config.yaml
n_layer: 9
tie_embeddings: false
init_std_o: 0.0
optimizer: "adamw"
lr_head: 0.00543
warmup_steps: 336
seq_len: 512
Each number is 500 + 40 x the weight over its row's rms, rounded and kept within 0 to 999. Layers, rows and columns count from 0. Numbers have three digits each. The size before them is the row's rms in percent of the matrix's.

# layer 5 MLP up, 3072x768, rms 0.044, rows 973-1022, columns 192-255
104:431520517494449519472451486464552546427499501543514541544544487526549498546468419466530513522461535517489517495422498511438534516467511464491436440575516468487546522470522503492434501530520497
109:442538527501497510531446483494496438483535607464466470487487498546558475504533535511506453498529475504497494516553539532487604497481474467537539447520465492485552566454479499477429467536505498
086:455501554555526471438524534498542561487496572449440505503464584506523541534452471484509533455452518551539509569471512532535443495486489429533514493529467497508502500446446531520465470569554508
107:484492503500467520512432464500422515461546484475446451531488492494469515516514440452462534620470556538466504610547469508419456499500456485553573520548514494519505533550489496484509545563491417
103:501475543536496507501497450439518534434473556499458459515515501469526476453464517440515501581507426552513551545450542571510593464533444504546477494389512477496499582537544528478474516596469513
109:495492490471479502493475498520482393480524527493503498539497494474508468479457559553518509579506556448523563595512428529477536535483523408456566521538485420480555558592481447527435506537564471
105:478511449487542500539593466535505494502545520588487490504505560482496585438525580447543503556526532484466563575464509497499468485508525455498522489555492461461535511527519525492437530460491467
084:471507513446442552455509483492480485446499509547477423553481532499529476504528458538532514558515457533509570421529466517454428529468462519546589530462500506431487490487564463538467470489479440
096:437442443469463477492509521499513555512504482459499454436563547471488540546504485488470506510541473567629546539537428446453458462500553539481498472523486493539545504596506505501463483519479520
107:462464571477500534556503511510461539482481490477445512463468571509506445467593393457451491464455565459474509489473476542477489493485465483526561512458494512485434508508502460462442565490456536
101:489521512527446611528460537531487504461549493486468492460554472530575495401489487458505471526415490488476595487518507497458462413489488505496504565455520503479458549473540482484549529511482411
104:505494564520474522516451485502485493444523555504559500569538457490554523444458481491433481486472462463547482468498488507542460493478480472476438459483561530480474472421456483428504500479429534
095:409512430484542518491553457512469529485504546483531523533489480465522493488558468502503574423462534524517478463540477478470538540509481472525506506432524423487505485520431470513510490532515475
103:557548453456482446516506520489515516430556453490497484521495478574609491483554482530527502508447527525453441489434458430467450428522503458525463561478503510512462534528494434435512504511497508
104:522479468530419485507499438510475487530571489613499477540527597415524539541516491540427537497495499455561514550521392495484551527474476472479540503415536493488536514555484489466505519475510396
102:526496452513420525484458398532558421467521517540504466542499507527515513443542458528511441475560478511532613501534467511402506491504505434557517465570466483402541520526482544533475476504477430
107:449527558539448617494441526557449490431566518419539574507426457555463539434526479498492482525459470481532545503492448491491522503463482392479485470516551475503437514475446435521505554553473434
089:512518462512577512515489552479498478483475569555485493506512555482445465524493441483507509452506574480507540535472505458531424526535529518475490563506524540486528548549439520461513482547532468
089:465484520474462517489451498462523463525502429500503501503491596498506504493453494556413441448571562479548479542535436414451526500448459482497589532475463464520423501536453526561437520475529515
091:512565461462477528522481524541503523458533587491482480454516466501471442465498506527468534573515602534503449537493449529453485434461452520558440535518559452537463500512513498508548543493558519
099:519514518557504521480479412492432457484454496499524492549487615447461407495503522415461484510514454568545490533499505472456488472457473523496489566487415439498443468524449517448511453508515521
099:489509464497455510489510501459471509482556528460515506413564496449526421549487427490448515481472495567453495491482504513372536458443513510473545511454491429490467522534513510461441514502525518
100:514490473525468473549511476485547478512468577466514487382472546567490460498473545564469493521478471514454440464422499464511563532449513529602462519493564415496558572564515490456471507486514504
102:472532477562472501515526519519508513528526563576466504497529481472527559402459413447482483476520579431482492489494443495455515493512522477540443467547574427436551542504516547554574406520460477
095:454446491488539510524470416513515526531472555488535441512512480454499586467477462482502508471492559455503468505469602599492476446494565485599402441483479546476555503513522498500454472587519453
101:472517501436528482492540512451486496513569515575558479514555441458477481434430435461572450525474544513467501498457509458484539516472461504529464481409527502526443512512548470508524475488468438
102:500524483506526485495516469440430510438566560523512488497516452506480503489503445491521553433474535603443468486526567518442541505491429548533586529504487557475442545477583488534518491463562477
089:519444575475465517490479487464482533487524547451515564527453504458515492476524455428500488561401461482572584510513533507457537540513486506574429621505533457480434506506470500522527542505430515
102:484518483470471478525530497517415568495488490476478486486489549436516496507521504548500521508584605505517486571525438446468482521468467500497591543472460474516508527567516498413514484491460488
100:470440512492473523577447463595460540476489451505568449430568564506563452473498528533518454498515512527572594504517487473572558510378495540514521507511458500490537484424497492475412514539487543
105:542517499471468605502529481436538533462542482462488470526495549508495496537573459576451420496490531471511496532511503538530559456469513488525488462406472434476520435558382482535460521563473531
102:469477452472473520474531499523486557483552482509521493447494450519537543550523503445540449502390412478550516448521588442475540402469471442510439535429488469534556519500404482390488471527525503
094:498500486544564489511558479507417401524469511474463458419494484455470513510473530556531459484505522512497505537477553553513479556473483464532513536472514515424522558549501499492528518530535473
094:500457370526527529527546469473556466497475565564509504483506523506429485404493471483463574606528465493505523517517517436479517421455488490511506518499464505460496485490503516542426505460569484
103:472501508505514485524488574485451469367488458499508547472580450523476418538556513454516574543526493520535503512493552381489541443427602422539542511487485529487484431502527480496476435441519497
102:453522513543485510515526493462523454506502509577486570574518515517473474494461512515474601467490590595448473469545418479436558456484469517464476489462523497460491531478412501543533497545597524
106:472419500497517504534526463533510449513481470543509601497510536503470477495502528480412510490576489553475540538469527514474569458500533449457606520471498556474562576519544489489484458561418577
097:510476430525571476498464559463536415438514488454532522505466538472547488490506496457472560505524500508623488499509574521495536450497463465547480503475513491478478513559570519532481463548550449
095:441432539486484511483424521548508507406507571553442495591589507533530542438514465477529495490519473477455496535528527479406562488524501483524486457465493483480481475474443469503428556541499526
103:539548432554529548452496552480525471519562511521531510565503464537439468458484515468471553493483530466513509454447488398498430451501485483504492587482547510488551499577514453457553472460522424
107:514508531577454540461470515548505538352495522466455434518505511495516516444518503447493492607518518538482500490512514441420512437500534466540543463523465480571499506476529506506536477564511432
091:513534484495506521562567432544461568537487477594522427381504506544457482459495609538537455464531566586494491507497540495444432452497500497545465591487546451543538536441454468477511515504589537
103:475455480508460525538478507501479503482508494428536497485530487478447503449614500536506495460542543509467448493506523484539495448459513554501447509498572461430510493532551541517458546487549492
102:558532496548517569542506485452502483470473523605491505435576510514512546460544450531454502457575524509530546577481445526546496507549481436488548509453425474562539518444473497412570468454450485
109:518509567409501488540471492392533474527463447483481452490540488557534489466507456537481528526466521544582566508467435436402511540505454545462520473486506522448424502545533451495464450569510489
102:467536481502533542456475571436500498417543498545555541565504477483511516558478551534429523538462476501508493482512508473407533491504468430455482530564521434483456514472478431533522550517421398
112:486477540473537525496476450436554485467525524550496506511528435541563518475416452503529482502473444549521487505465466494525550508450518365595459424516489472529469531519504473531563492527489437
100:510464510598474501495511414506544506531493612589445495452503528488517517437510507473498562513447438519473480493499520520489465554517413535494526489489564509501457528496453558477491456496508505
022:464461443474439563478422469498482420507529550510533523499465506529605492516471458377479490499458522515520473549442468436446554432430486462568520483582491474436433500515411462436519527513561436
099:531507509456504528542512440508489510541482573507532509477508558527422484527473555542490477497537563585484563533450430507494467440552448523437512508414502512500482526462402475499481488495543506
# layer 5 MLP down (transposed), 3072x768, rms 0.0405, rows 973-1022, columns 192-255
105:484467579461479474477527433563491499449533477457426534497539463491495422469517526475510524547483414442519516530513523557497470536442569445506431448520518502476505530562480436547486552466516543
110:547549497470424506536556541548521514450565490417548524535536490572537483432473534491512489506492551556518442524576526473532554572509523500459459450414541484546484525506565529533545474482454441
087:504492495473516510467470496501454474490544570541491515550546523514496492522484507444484466514533506502529543488523543524528534499459476522569421535459478522464446422534461487464478454480483496
105:573448473516560410492486509517516471582545590467448589437506520472493573499481477504517475497448528489542505504445518510489534502464479471494460493537548519477522459522544528373476524523477465
100:529488478481521451448441424492553552439553490478504470507504495503470507599479484482461604449579456587524524405481471444518604581503480427516504501475433495560499580492485523482568485479492478
107:518464455518420504539502493509499522500493483531514454512439494543496452511499528514409517518537525488475540488530470516492525438493502493558419468508472472470526403478501503464512498426491449
103:416500554526451540428514467465463384549559531537492504579499532477596424495489379431487504494464548510477547454528479535543568475473510433532523428502487497462502478538483530438503382479467562
089:571463466465508550513440506514494547501476484523604523472550517482458571446500500509463510481498522488509504507500513497506493482543527462487452512509456488481542515466510467475529577562553456
100:498521472473507507442511514495472518474455510486493507488499495452548519542472506518460503451462459439461518509594482473462440516430411461484471521453447475457412535446437479531495540512486514
104:543509461419561438472478498469483456521491520484552487448455536537423466509504495550461530593467476564529516498514473487529482532527471456484522487485548429510565540507442499498604444519508466
101:511565487524491588529527508484496525509486448486438457506457444548471497540519552553492557516457485504528509520596504474579485492483458532549466525482492506573514422477446525510509568501522419
104:468498516534523431511472566479487497470505538449449517541497476503520481466515537519563480513572521489483512517553609481496489491538463542479578531478465503511483491501581511519410564493522538
095:481462464448580497514542499549534525500477538505513536483508554491559499536489533594424514430526525512441446478401554543522472515518478529536526449536446506438529493526435512503499489523499493
102:506444537497543470444447540540531440533501507541482520470537527544517552614508541478463524465504477466418513489459465411522574472466567520512465481486495555488477527488473490562433508466518502
106:411516484427467527471478564482509539463479497536491494532523517507461454470527509526515488482444507534550556551494462406473465493474483493540454535514505480532475569442539464476411534479511496
104:576528559528552495546552484531521511516455522556490463521465482480517493458511493559539407544505516478597437510426567559497427414511526439530504533472419512548529538484503500556471426512470521
105:462447470539498534562542541484458498465495428462537568520553526518535488487537482530575560492496487478526465483458483535539614484533516475542454477530464417521558487430517436509398482483496539
090:421464489486613542516447439453521499477498507557545524528545546502550488470524471535513478516447460467500467491530434505528564512451475440481533443464463495514460448455588448568523494424538501
094:446448452509562482469543511518552500496549524446529484512476604439534500520498483507507509558545537421396508514568504442433431521535501502439555511501497462503569454465549560574467482480490572
093:471511479494474478452566492465445483501533573522508518556481485510485441506497492524437488447430430456506514509528507496587483452472489450483511536472411413491481446482534463424479470425480431
100:560530488474457529551511491440510411513437534497516492515591439570497501547521489472490458447559501447517508476472550575486477432503492399487550449496506472484525474485517430477459511509557487
101:546400437523561478496472524521476497504501474513431427476464477495466465512494567500438495453471503524407505470490529506539481563478493550480552471472571483525488514454538526534465460452462522
102:465525542451633444450541524523468523514494514484506507512500533435479522452502519519545514512499428526573559491504480495487486466485596530509440469429511533468506497464595558614469459532461549
102:497562500535455446583495526469427528457482559549469512434553509530477474586510463482474563563468437584478513484515472475504521434510557502504490480471506545528510565463563533531566529497489439
097:527555500497451483528499491520532476423528456550517556537466465539538488535509441461497470491482520575503534510539512448507540486540588523492545536571459484551472479533480526512555530486443506
101:538527507475524482424534399583572500471414522540460460553460530426496532556518504487480483432426562548456514531520564428469456510537484497571450387484475476436496473493525499523522450463531520
103:550431450512459499487473529458500541564476493451541494473446494446425500465519494564536518487600547514482495479504490567466425513425475483450501488524539483518521536498483474499530434502466520
094:494494412429513547484484491442518520465535456536568474470510486488481526479497429429448498458488482580486522526503477432510560455471535426560470460475434473509534519472484486464471401433474454
102:496539489555443505526587550478440517514518457514488513571493501499468451595528527478477521462524543431458470479473434522455458494482451483503481460568471484473566513465497520507521429493521592
100:493529540468434518450465572485569537495458517409454563431606542501512530531550464528456505428431527497500566514567468489510497532468461438385481573513530525521440502513486450527470488499478518
104:441505491433481527530460472471473426449549570449467413558515538496487521508522506488448508472509442494512420461518516458524552442506570548530445519492543489544529402505528557486434541478462453
103:485535455558526476439471414571465541448529502459537474488489531472524503511533479490492486486438492492549516468477562553480515530447478457436528439487448482460396451497491477532531482428523456
097:482474474520494577491536490568566448502468471434481513455498578533520487521579526482490503466532510482431493498547580570527506484553466518558509476411447485423483507509493498441525500538466488
096:479480553467523497542554564521561516545578459458496470536495476479469480516480511535534458513491579502479425458458505483491493487448504499467488464536502430490516463415592505453475510531499513
103:511506505504501486530532489585534486440426454519511548538419404542468536529510534482517468510519528568560506490494460462458494475484435561522569526509442530466499449456505507567456441472439511
101:466504509502518480453470514420542490488467505525508516554533504469484506459524495454433482536535469531536543565458523471482530479452489417538542493436447454543471515466504474455492504477503458
107:501503468452472500487466570563521518525531473500505452533520590530508396467445457519538461458457545463509578498534501518481535490496461566531454434491538444540520538493511509553507496552432459
097:525545471498497532512506491495517522547524531492527507518452520503440541473509531455531465530487521448554482497503542467463529503543468512473494565485475476512514455477502521562456453518526483
095:458554519451439520415540508517489466546528516449450461443493551570484433586430486458458511498414483531455481509514585509496472463576451498534511541543489545507536518494530476504440547508478480
102:514496568508466501500438494546525501482522509504422568442519481516445447451403537486447518477535480477510562491535525460502573482460538524540448540496472446481483517489413553478495547513471462
104:515509439521511504473510476542452471571561556445543537503499428437521559476462449497554488493473441488458419461550495475407513496518536451535524508491448515549561478467478439522473508540461476
096:477554526525503465474564524430503447580558524540507522517456574478475459545508552522494536497486475498513514455519506453456575460520479531519491476542459476546599454486480508449503472444474501
102:485505415520472534557470457532542568478510572572507501433513569572504440442439515508478559516466481436397547538444432471495449492515484515539576503479478564465429469460478497508513505484544567
102:490529526543437500447532484518433482540507489469520550556512515517488520534541530533516604508499534484547519465463511476447565464522488485557530463396491527509512450467540529399502536526373511
100:465489465504520501541504461541483564517551489492351457575520524490518518556496549452498505480550463486489520536507524452413537477510483584569453438511512493506558502462503484463555494529562482
102:541447552450488515450485549551465479510462465427422519489486539484536510511546476497504454459475533619495439479534520519565509567482494433452472462460511442411574528456478449525555565540512534
105:526498533428493468522522463472584532549490521529455465487434524450497543484519465480507525459487516475516437476447502480538513501460485483500454452488609492494435480496555536501486493468561483
103:457514466536509578495583514477476478534581487474535485481544478481454507485483524476579520490458469542549512499555568500484410497484524462510533461487508442452538486499461466526494500567554525
014:470460433560439471483509477477489484482546505535522475430563421533506525474513501537500468503554423492439497472518525531521505525472433427535496513445491474546548523485435461509517487579546451
100:527477491456477542529496483514536476509533516507524480475505494536574503468452460547533538497440462472561585485558500527473551559542436546500494466548503524549513494461466468449468491539514463